Part of a small language model's weights: vocabulary 29987.
Each number is 500 + 40 x the weight over the matrix's rms, rounded and kept within 0 to 999. Layers, rows and columns count from 0. Numbers have three digits each.

# layer 3 attention query, 384x384, rms 0.0598, rows 195-383, columns 240-287
484537460536478522502481538518507511527499521489451506479486456550501530526421536557538466535505551482405546573483485496528522421494519470524512
485483509491520482487435496475505522515500479489508498544524485559484472461519511488488515490494482485520496496505497465506537538488497497531538
442427542483535540578537561549515456421444488453474529515608492515555570481533451536437492479512537461560514525493505502451514504427498492536474
465473475537474548493596490570630566532590506459493534412520439526507503561533459469478461531449431546459511508576517498507446541528474535406541
495433430499554485556449511466452513622559530519451513539503500608487544554398468536535520461432513525437511499501521430512504537590531415469523
469515456519487484516512505555432484502442548460491542526510432500488512522510554466458487471526544546450469523602540490500538502484463518582446
512525513575505542524569464545463440519534501536565436516497549509472486422540485484535512493537509492543538519491519491550544576535528461543490
495466507472452442433526510514511514490524442564501457560443609546467455476505532471528523538487459481572495478378439530475564552536512426606492
567557481593483506473499480471525508526447439521538465492415577521451497525489473508529558476418464485491573492460608496591489527579493437432502
493481515456509431492474452480485536476481461483488407455476565543478367510461493518536426498414487497516446450533509525476493524487422539501475
502469482498508489503488501501495452521501542451435524513537533500484536480536457488491495490464501509465506488496514466567528469497477508570551
539477472520519448538578485546497519504501424525558484472557537506461471500516515494476547507441441517531486500548549494514486520545511489498516
569495539511579495427501523504511531463519518492538469420481482425441548533523452478547573564503468501545540516504495561508484543501543513453479
466392536511542459470508467436493482519482566536568505426470473538472467461483514491502570439489407525516518473411443502437448534560429565493569
529543504525510459481524454475498591410556533455495468433516497401556524443594501491451516520533477479541518540568466442548454425498495484480501
520523509487510550482533511486492498460537531542506532458518478528487547475520433501502523498520484453535510474485539536457472514474531472514552
494532435504490578500513495575526453523585477497527555514524466527501535509500542469467503505511563551518526554475494465509506464476508505480530
489497487528451485521525526516531519508493465549545516520488507536556499466506513484540508484512524525554535521503518480572517516525500449506509
433442499463621589583565523549524524476469481550483503569583493480544517463537502557503521418516536502539556531482467451455521493549530419471479
445503504472499548533521548547509472489518519485443526526492533532496504471517465573492382558548487500468473489536585495496511492398556446545522
520573469513479511530445481492522509593577457510476536525553451482491536539541502467492496549491536519544525525508496511545526492504500574490486
539474527454490483478492518443504494514413543553506499567503487489531508499489443500572479502538512519529448424432462558491460483535471475465528
466514497503463520496456563490492477571532511500523526500516471520479486515481506522525468557510494531506500500502495494501514472503483526460508
453468461477514502550524537544492443443462505480486492459517498542478493522506536524508497502500507516468517498510514502490465502492465441517491
540564507526452476478492491581572551447542510488519582510475448459500549457482553513471453588445548458522471501510580479460517488395487534448448
447519517475515569523528558517511528436511517533494496443456489468495482505509513529492445468522503475430539518540546555479443470487462460460450
560483515536560531470426619514485498475535432481468473466483582470515452488476513570520446500429511521559487501477501561541565442540545504486504
499552516496462424515542487441464513494468522488468490482463503523456461546503539440507511578458491536505501549503486448527408494458485540482590
536541555491427448463451449571556479580487515456486516483504472496523486509524493420498544564425513540521472507446500441533436551491476577518511
487538425480488555443572525535496533434459502519531483463451514500442502557445474524571510526459489491396531573497538522451472513513495474422535
514505519529532487498552486522483509488536502510511500543496508434534513476539479539488537537448489495450463513536495503488490540478476494524495
505470522418507498511461481565528585494506490477499517478508475496570479494503564516486442533531462568487438482491507509454578479478517546467504
518504482591463467398593547527488482626617589524540429479501443479459570537474517520535484562408456602470534559472550466551524522441506526529551
457497445513467521502491472518516543547528406507528497501507510483477482605491547451557487478499482493469605552580533443556470511566528552439487
517509523570516527414515470585590514567513513505544543471431560459504524602627494460554486532486526556455487538415543515526505497463447528458516
468493512459531527543500504454490520401537488492495511500479462541452481452495479529447497430504448479603485494494521539447447471453515543547476
474500470531499515571485545511449488494445521436447521549571424505439533525487477538424537469496482564479502539553477478480474468457443508501440
469511476525426548568571485494498531509477421502492489536486487536489487510481579546505464446561498500522534471507501548478493480536514427523509
530507474539463483535539541538507471512541464529592535454486500507440470535462491570568441525437482464504508499505594528491474527493532532482563
525504528520549499508474485525474364578424553544527418528640529485458513495481498467569585533458490520515544508505405470551566446474564556435581
451454505492486622456515534595490405585476472562533516510478478553507491474458469468501492448441538531538466448453524514528528556446508519540504
414538486534491505474526495464444472553550544517463501525480436518508528488466503482484476519463489519425492532480510522524501473469482509523534
470475521449526453611458461499507445437459508415529559455581454521433480539466466515518538514483500435507473469526492495519482478488578487609471
521456528536463523541489475551554434489488481500509476460535607540457478560529514503534495500444469475586485471482485499553485512517536508580454
491433517559585559537470472421446428567544587491459541535580451512553538444536493399500532451514547519505503498416465475468544484544483459601514
532535487480491485460530462493491485435440524553546475618445494505535485541481533443621452511489526507478504491413457562454524477469413509493539
469460503441553482447415556502475447448450523519445423458428519517508445467484404539536471521505461482456481478469457505481481508490448447437480
488506450500489555473467557463494539484539419548536570509499498526567492475477504567489505465482588469484510539404519522448439426520492520457467
499474567501492419489475485419462439489501515518449480460411490558470425519461476560455481566476448487417455430524456550514490516504490458492506
469496458475572498442423514564527608507563422427523524553518414545595551546603489527391500503506505526441557507549471509472545537505494392534439
536486449574522531585538530580529528462522497519525548505524427473519492427512542492551490442541565484466484563587561529604550567584537528464435
489417453508544584479509439613442452593471491503534441522526524509475515529526436563535547430484455478460551481596498489521472541581520518576483
508463547457537490502474427467572486451523524551505497465512465563525492460447514484524491463451466465458496482463427487465427443553483459491529
503452510518528492516496538496517503447461536510490579534527510529495457472495521510520523496501493502533519475518466520484468506533536480485465
489504501483493469475499447492529446502511545479428506543512498541531520519471471547497478513531505528408417517521469448476488422418456529487541
496523437472473445462542514550535618461462473476521501484488511493487473552533532485472524490503410514503510489603479514522507492503502571471520
495490442441541539470462557520537438560572521521468498476479506535519579517518439548469494502511495500467492537461481519548496519478485450456500
564569480545507507512559517552488547536551446485526564518560441452487477472498516480460530524470540478539478488516593465529552572545535512535548
485521485452467448474419543444485565604470452507415474546446558523506446495459628568518423547516558579547432511473491525480512518436467538468481
502520539456427465512512568547561526549429582515478551493510419616531541518452580468474553543518458465617436451534455399471478565509510532572480
523538488448468457497527489514482530436513531500521505486459513451510500536468522517497479518518474454460480533545505539530497475526537507473488
520465461460504445515501533530551518444509512486523465525498458542505500477484486512544520548492472484513534499534502496433455528546442504513517
424586515531512545471470513538439564552503455525502509503552464523475537431576453504487471528505393537423433511519550477603559472565498521500547
456481506485474539477496543466464534542507531573517497527476497473518517447448492550527474441466499468572466484512589444558423542516507443476493
512562498536508619548566543519568414543478546555460550417551494583551501478577472385497534426487548496471538484481485496479513472511550460513466
452546518509472527527544504508447468528514509541467437500507467514466477580443526463477384524490481460458487522529437485483433532517515521450450
509442514551531462532494482525497514551560529505447536503477456490508472503507486471536553518466539504479451513500500518491524502467567509521435
485493614484471427470564478464483481452453549458480496497478432591532529506551535570446441510530561525572544475546513475505564517484536494459515
453489492537433514497523417518490443469521469542456497475498469579506459550539491425515536440496544474451444502524508489463507540496562518466496
526490596543602532499472501497510394459494462536527500484512443436565489482482442516525463535499549510538493449506469507498520505518501519530512
555486502567493518468510492521614566476534486463581529519527486404496491463526471470519455493523523469552537528538558442560538502532469520456470
449534473502546389505560517477496500485486538470460419528469449515536485513479473477501511469543541491494536526508432486488425517467508505419514
469479538520565533469496417519539502546461490526482488469475479464537507491461505498446528497520470561461511499530482399539540589416499461479461
495527497524431514477525463493505513488472496531509496459537538524509526500524530476490503498535458524554453508450494490482478454535494510488525
559494483469477473493609462464558577558604503493511508529509475557607527502437529465517414502473465532515534496500488527521503538544448559443474
451561609467498491430483523500418444497558470492523451504450468436460454463453445531613471497560625633465525434563496451500557511470516551446500
589485584490487479429602475535560534498478508488536509556483551460505424504510532514458529485499459474584462508500551490539489536497486430457545
570472489474499586491512510540542593502550460455507527486525508489583480535487584395444434541520481569533502497515502480454489498504508520553502
448428538559429576497484501463491557477484479463487510478504540555519497525492549406457489507510412435513473493529438481440452491446503530508478
478488503488506524545465501491577529558487528509473491463562516526482561521434467541550494552440530536481547526519473470613512524479464467537436
483506498509467536429468445437454495559517556481522439490502482452592514495453424450472471487496461533546442499524445478468488553558480457493473
473545465552490502499561468483563498504527497505518490481514479483456479470563458518456557469470514522548468510525479499484568482577492471476500
467436527516485538465559545490477452454541602496513588492520471498467494491506501525461468451457484474442503559400536521447491544581485506491512
516466541463482550514529474543460483458436498554577518459464504479511478537417540445505478465467481411604519477491465508523495551514432525475530
437435441531497543511478517537556550487524485525517490420534488468509548540477402464552614430553430437400509508493428495392450495462450470548522
526591538544454490412399534449532520435495461510502504520490494472499525504468475558484493511422527491453496458502575498576488471546568491523553
488551446393447510497554498481541545469502453432513516479465556472512491455525517577546496495486472562508613506531533490492554581456473495512467
470490502465502417483465494482472449462467496481467549507550449476481580513480480585477471415541561590474489490511512561461466443503627492518577
531464484535435467517498499555571486486531554547551518447534470481477422501518488469510562477494439538524488434520495459452474464419546491493530
503412520536576423507394557521563532485512484450515575518478515463490593489546403550478486522442529508511449525437521531522529457547491500499471
509465543487485533503516482489441504496516503544569459538594491489527516515507588477511471503484457481565450467491508446556518540549481497497500
489461512494561534484544451429502529442579474544546520467514498539488559513529436451530537522531460439434514493501377539459472469449525480487544
465495533480522494445489511531446477462443477478450443556502466513506555501530444498474470493478535513484521503497475509506503468524503442476485
511531475484464531532520463501542514422478425503626611509530561455442578482460518552542457437513431504454571557518570492534521447573533495483472
525497483455545515474450543519538481551484543509603555518459494490547504576441482528485516507507529501507506517567539470531477572514473503486521
456562458507428470461515550497456545520499468553457496500502468509439487571503500578445446492530503510427499496499529516502511533421473510478523
496482475535536522454509452451508537501482500494504476535503510536554526468493497488485515496494484506564528542534506406448486512540477499568492
437547462516516474469494487517513403469463457516505462502410482486453496549468518490498486631522498445469472496547506506465520527491507530440504
504497501514523540550513499465552559495450472519578477436519477500503540515559393521577461523458541498485495448443517515446503430484457480474560
472504499519547531533489506487501534507521472554445434538541521428507451508498484548623437535523526474531432505480471513540538545454437519397459
436487491493495528498488493517488482513416507488525430566474564499424509455493492519579435530525516595437543443567550576528530496419526540525545
561552545440514475478544458483574425498536482489534466556463529545454548503503542485539534501470534543598589505602519490565483480416502502455533
423458420451482505462518483518454532437463550523480470481447539480513471450491562453539503490521458494557475474482463562481499422515530494465524
539405512515579487472524533486519555481475529555519533475469507569415523499511469552418486479515387515496508493424523567496453518557461365480595
521447564464562490488500478464480553471502522496507471494466501469543526447472510503528486461454463527528514489470451467470503472555550467556506
474479575513548492490526487505521525515511524549520483489534512488472527482457491474519552554512512492477536484528489514486515530516503518540532
458430421565518561472547499524586495575512512483498447460520412448548461517481611464551475438558483531543413516492537512521432418491477538562505
541503504570470532462449561460486440490490495447570559482441516480519428493517588440523528506483490430489428456425499454444504475544473466478470
503488513474467492542432429558518552520496423522483547583644506517527492526486422479475491514483505572500504457516461446496545565488499552552519
460468497481478615455495434500589444510512525460461509501516477494474454496492486496568418531433542515430486535473535527579472501505449456438550
538472501527467482512492443466534522477444482478515481523507482520520515466512556508540555501484535491535464514492476495542453454467491515493481
505582446487520522549466509540514458454465480453452536563482511555425546494473504502479487566476430603494520584479566428535449549423494550451479
480508495424479435460500479554454460467531506497462541451552444453508601535530499474520553469525498538566628492472535488473470499489561423522526
411459546559543494539494455507373596436486512452471564528529464439524543500486473458505563506552469550499421577506458450532447495458523432514448
570489521516538469589503512558543546508523507511492489486512519556545514481511514554456552495477581515601490562515495450483492568502488482495460
502598472432520535539554478521530564517551451444457574475433508509589465441501561548506514472450474532503507488519514458527484527489505475486436
465456526490493508526456538478490503513449576483450451552445489451484450500556367599440473500500502551529480512525501529458511456476464545501592
529474537488517493516436469488527434514593530456486549550510545449497532521501439493475506506416500419496535469586506507579537536562515495529506
504549495539443534488534488567464476495519491528557502520525552520469501499489556534528477565427462493485513577530545500547422513567506480542447
560568518526605457508403589413448563428544473422492477576433555498487463425495467535552501521505552512456496510442521488477457424525471406514534
566488520425500504554535508567496465549552536511492555523520429460497585500419543486506523484482480512586488502508518524476567540406449501568533
610466518497563573484453492510581539570497432450526472465521455428511535511513458579544618551479475546473515493482509487492557597549469586554388
553535532513506512551533532464510567549544574464507619465477560538580499496505544436470540487512578447512523500570585483527466466504473469531518
515490482490544497580528445527510513521507606540472541510411467454380508591518522505530530528475441473496536441484498496488472513496532538482402
458522456523455537474541460502556521416501495466424515480447484495577476460560630552529490461467532408561491484483519509573533493573506481519463
637406543511542547479552551446517483531388451463473522498509478562552541619452529453368484538481545473420483494523566469516406530479432578529554
546466481444494460521548441433483512503505525424522434471417575488536486434501549455528569545492436468509437410467558517442576428426505587516442
437568502484588507491460523525498569479464478553514439450535533471498421461548623519555525424518429458542566527537433509439440440555584553523464
492536589594478435480538438493481521419474503446501506437538468416446533439480435445593422532581499418541380443457519443374504503538516453471424
535557600427542521480479443452541483455530434490542498513571456512519532502544472509524427405524404484499469463449425501588551506474413483550536
445485451535502443564512499483463417591508512496337484393515407433516469531512474539540525489475478467549468529429570629566503560571543473466496
441541511392458512527547548449456491507433476557451442377488495501554437513358540516398479468449533553670416599498445479455525492438414509552537
530493478491487610512509434581552475483531522545531548496554508416541417448500556470486516427469448422473482589482492510500520493452468513531542
406534551457505530451432589526427556465376552509451455509522540437536483541483424462476554504512467491519531471510491595443531542565431478548612
461530480452470514479477504442427501403423519434504580542446518384546589511489513431558528376436403474504629469552478493426533469588568441500532
520497469492416531553490500451480482481508602497450458488558561453387548387470470491605453513478458468489520601522543484450511492479546504463474
454432613439449537447528581498394543537468456492437408478471538496397570360513497670628455499575611579430484505456519612500628522516458431401464
516452510406533443524493518428574560546491517499455621474471566436492510500602610536435549532472440428489563423500541600441403503548498398507592
456500508461491537508564465525672441506509471632524461367460443508532575493577556423499547397488459524456523502539442625532492511487462464605530
538472448516412454453543538453575611489491536554652473421573547541610514451409523579503489552493522496467530497393593529560489396431529535513487
503479488481493475522493454550551473509448631577498545557461439465458532505514511549476451584415450540451632528513442521524535575400492492413470
513525510424432427527529583481514579402426487594541438525394632506380478455547510504523426610470536526481501478436585618538549453473402555495523
419505608518443480518460480404460505485410518457471450457467468414497459521463598525477440472526466565534501526464515543689476467491522401496488
521532588489464449420612479572513460463456530486464471525408586513430524471455549492463440537347521534535551460462564618566631590565564551430549
565624599463498524531427423472544409514621487425504525419457509457456521551499537501557545382431514519503524550496576490499549512439571463571439
548522523501392494528497473550536450488354502465487465425541457562429468581462598528528468489479572481456577499516452648562492427410432529485470
484454550510533492589373474361486448449528513497502536399569470446550533472525400557512604407513406498557546395506458490365551437536496473610496
511573456459472420549516415374478590550567579508479516475480500539554560431485478478474409483522524487440436576488484480427561406555490585609564
584473617476442502424533494471485476517471466503515468419469468549501471486456449530493472613594540536439390332533561555482488517540529577514529
474467521555424527515648558485501536429473414405522504503536564528513496544462400484385454527489587471564552567469458475511408426434460568525513
506483426561578403554503411456481476524555487514498496589530457495438395553654506512525522466512565292556515585508439491455377532445444479442514
519483468407484515496491490494378606533377463398614475448548465430349517511365519567554488428559473466533497538495519468505472518467542567577404
468472474425509591488386409435579604474478486498518545395455488417522540567503542473553391482445462486510543526539590541521414502347583585494578
437475459506422489430588489456414535568475433571542523473568591517463541504502495510487562442463443459488550459510518521459448449537463451643492
443454541533456489533607458495595556503504604476620531527497557496474458462555478489543471534496552469489442477444522450532503659580451492479470
544485502435486458453410527515509547438568644476458485534504447551690454523455523437462523537569526559496499545566507422597465590488559416552443
443438515585358469470599478576514553472578577463477555523461535603548531488575496421510525548471515399612440532407545426469542481543507552498541
511594543490524590490468530507436481450505485530478479537478482533442534548428515436506450476543488458515506446456408578534412409494561478455557
557399455469536489595459533413414623556534445466477484546487514461540435475529542434534532521449454566535489473555494403401569502449439471514477
474400492504507434507440532524516376535421580437576448438459487536540522449449459404549535468530478496586497431392431513444445389477531437440481
453552449507520470501651525535556446415548521490402416465499549505502493507475463525502556585622512453451426496540592578555503500536459448365637
482550429599456485527516616561583460576577441531464542510500513465460495450548548565521482558492544573459436556401526515441643567343452557491519
436430433547531462478579348482502351481500485512549540607595456584597509446583490503578582480425477523480591434530449552404533438498492448466505
496567499422431428445541412544527445477482465508575574477494493504505505485429515428438440462381515444508491523528497559501511495627557484399501
571542527528470492515509464500539538539571467503464597579556553456549417609485559521425488430485549551420500546522527408550484529481525564558543
502506521377516571499591511506386457597522572483526460539550467575600500566507565462477527522496579515619532517477541454502428591386409554483526
422456501409466565585516461500562466448454528523469450462437526490648462516522522431607540451538409440426466569565503456397507468445495533466505
513511516622536533435515618594524516477510557510522409530459501529450513520545464647445456525472519529445479563478451569554407486401452501424429
494563440563519555554476465378497426456489515563430434473530495510489495539535577434474443434466532501472465504407416398539431468451453436551509
507624437399516476519505649477462499587475543473624476455441435395382612588592391539601442469475558523526489497575551524559539509462481431470524
556584421470590477360562534549550504473451471561408491541436546559491582601489545577512477551561535494408465513505489596455474520489578533425445
552570560525429500553557460569545508485472583458486514487481588424518438589537467500444478451614489472596531461504382538473479527446463537451426
486378500465561445484467493473487410427569573499443536471443470388470456577484497555470575592556498442456456521573518520422526472478428501547575
576584500511458538442481594474532466492524553502479458429465394544560467495538436466507382519662430498520543424528587587500464527453565481540590
563423507469468512515312533496502492512562488544471525508575556478529555521484440657383523543427470470532492395620487398476548521473567497492481
472498567407391441400450394525522518498500550487418495495586467558485510509479473495591531527499448552473464391478424588578487463423575472465385
543459549530460512525574516489554498499531628431454523527565579543496502604664650524416544478455571387459447593552448432526544459500478503465598
445426500398498466489531542536471519533478494552582544513567570450472510530437470604505483402503526573461601561510469467472482530528490383422498
479479526585536473451529520539544475585436579449579360574571463510397585511506569512569462454459568438375584466468530404482584542569513502563532
518493537581494524450422515525469445410512486520406469535478554535449525476466600553523459462527432541428562428497435509479587467462527460492531
485483427519536416445534487466482488484574481466564474500565579572486467376497438424378574555556496389589432490501424601444476483461522417572534
509464467539548557489608458552588567462426482535494496515560511506427454481429652468466573458518484431457603454329462493493438514542431417630495
504577487494442519536556557470485518496477396522452492423487490536475542457464552436507451517517443417548525566574527552407507504509523607460509
510427592466458544454490581421522579583592493492364427575403428560533539537415553502591490479662438487596509444503562500555509517441513514427444
534551505529565469509520482529565559506478509514527601519468469474408507545460486457493520394458539507488537484590591523562480505501514495398409
547405516491514430471523445613474612567456591438388470478539605461515562439526523473491523484467456461423491404431495541482487549563468505513553
565422475440547468599455492425421500492566527498446547426605489590526545529535593539510530442452522384551563516435489483547549453591557497523449
513549594567382475388489470517586464524488495475517409516479536495539417554482493552530442422438578504526423476439426509588454497508466514483521
422434436621541453456507471536522441526553580434547559496562511502519495530505509512572538556497463468561489491536472508491518450493495571483466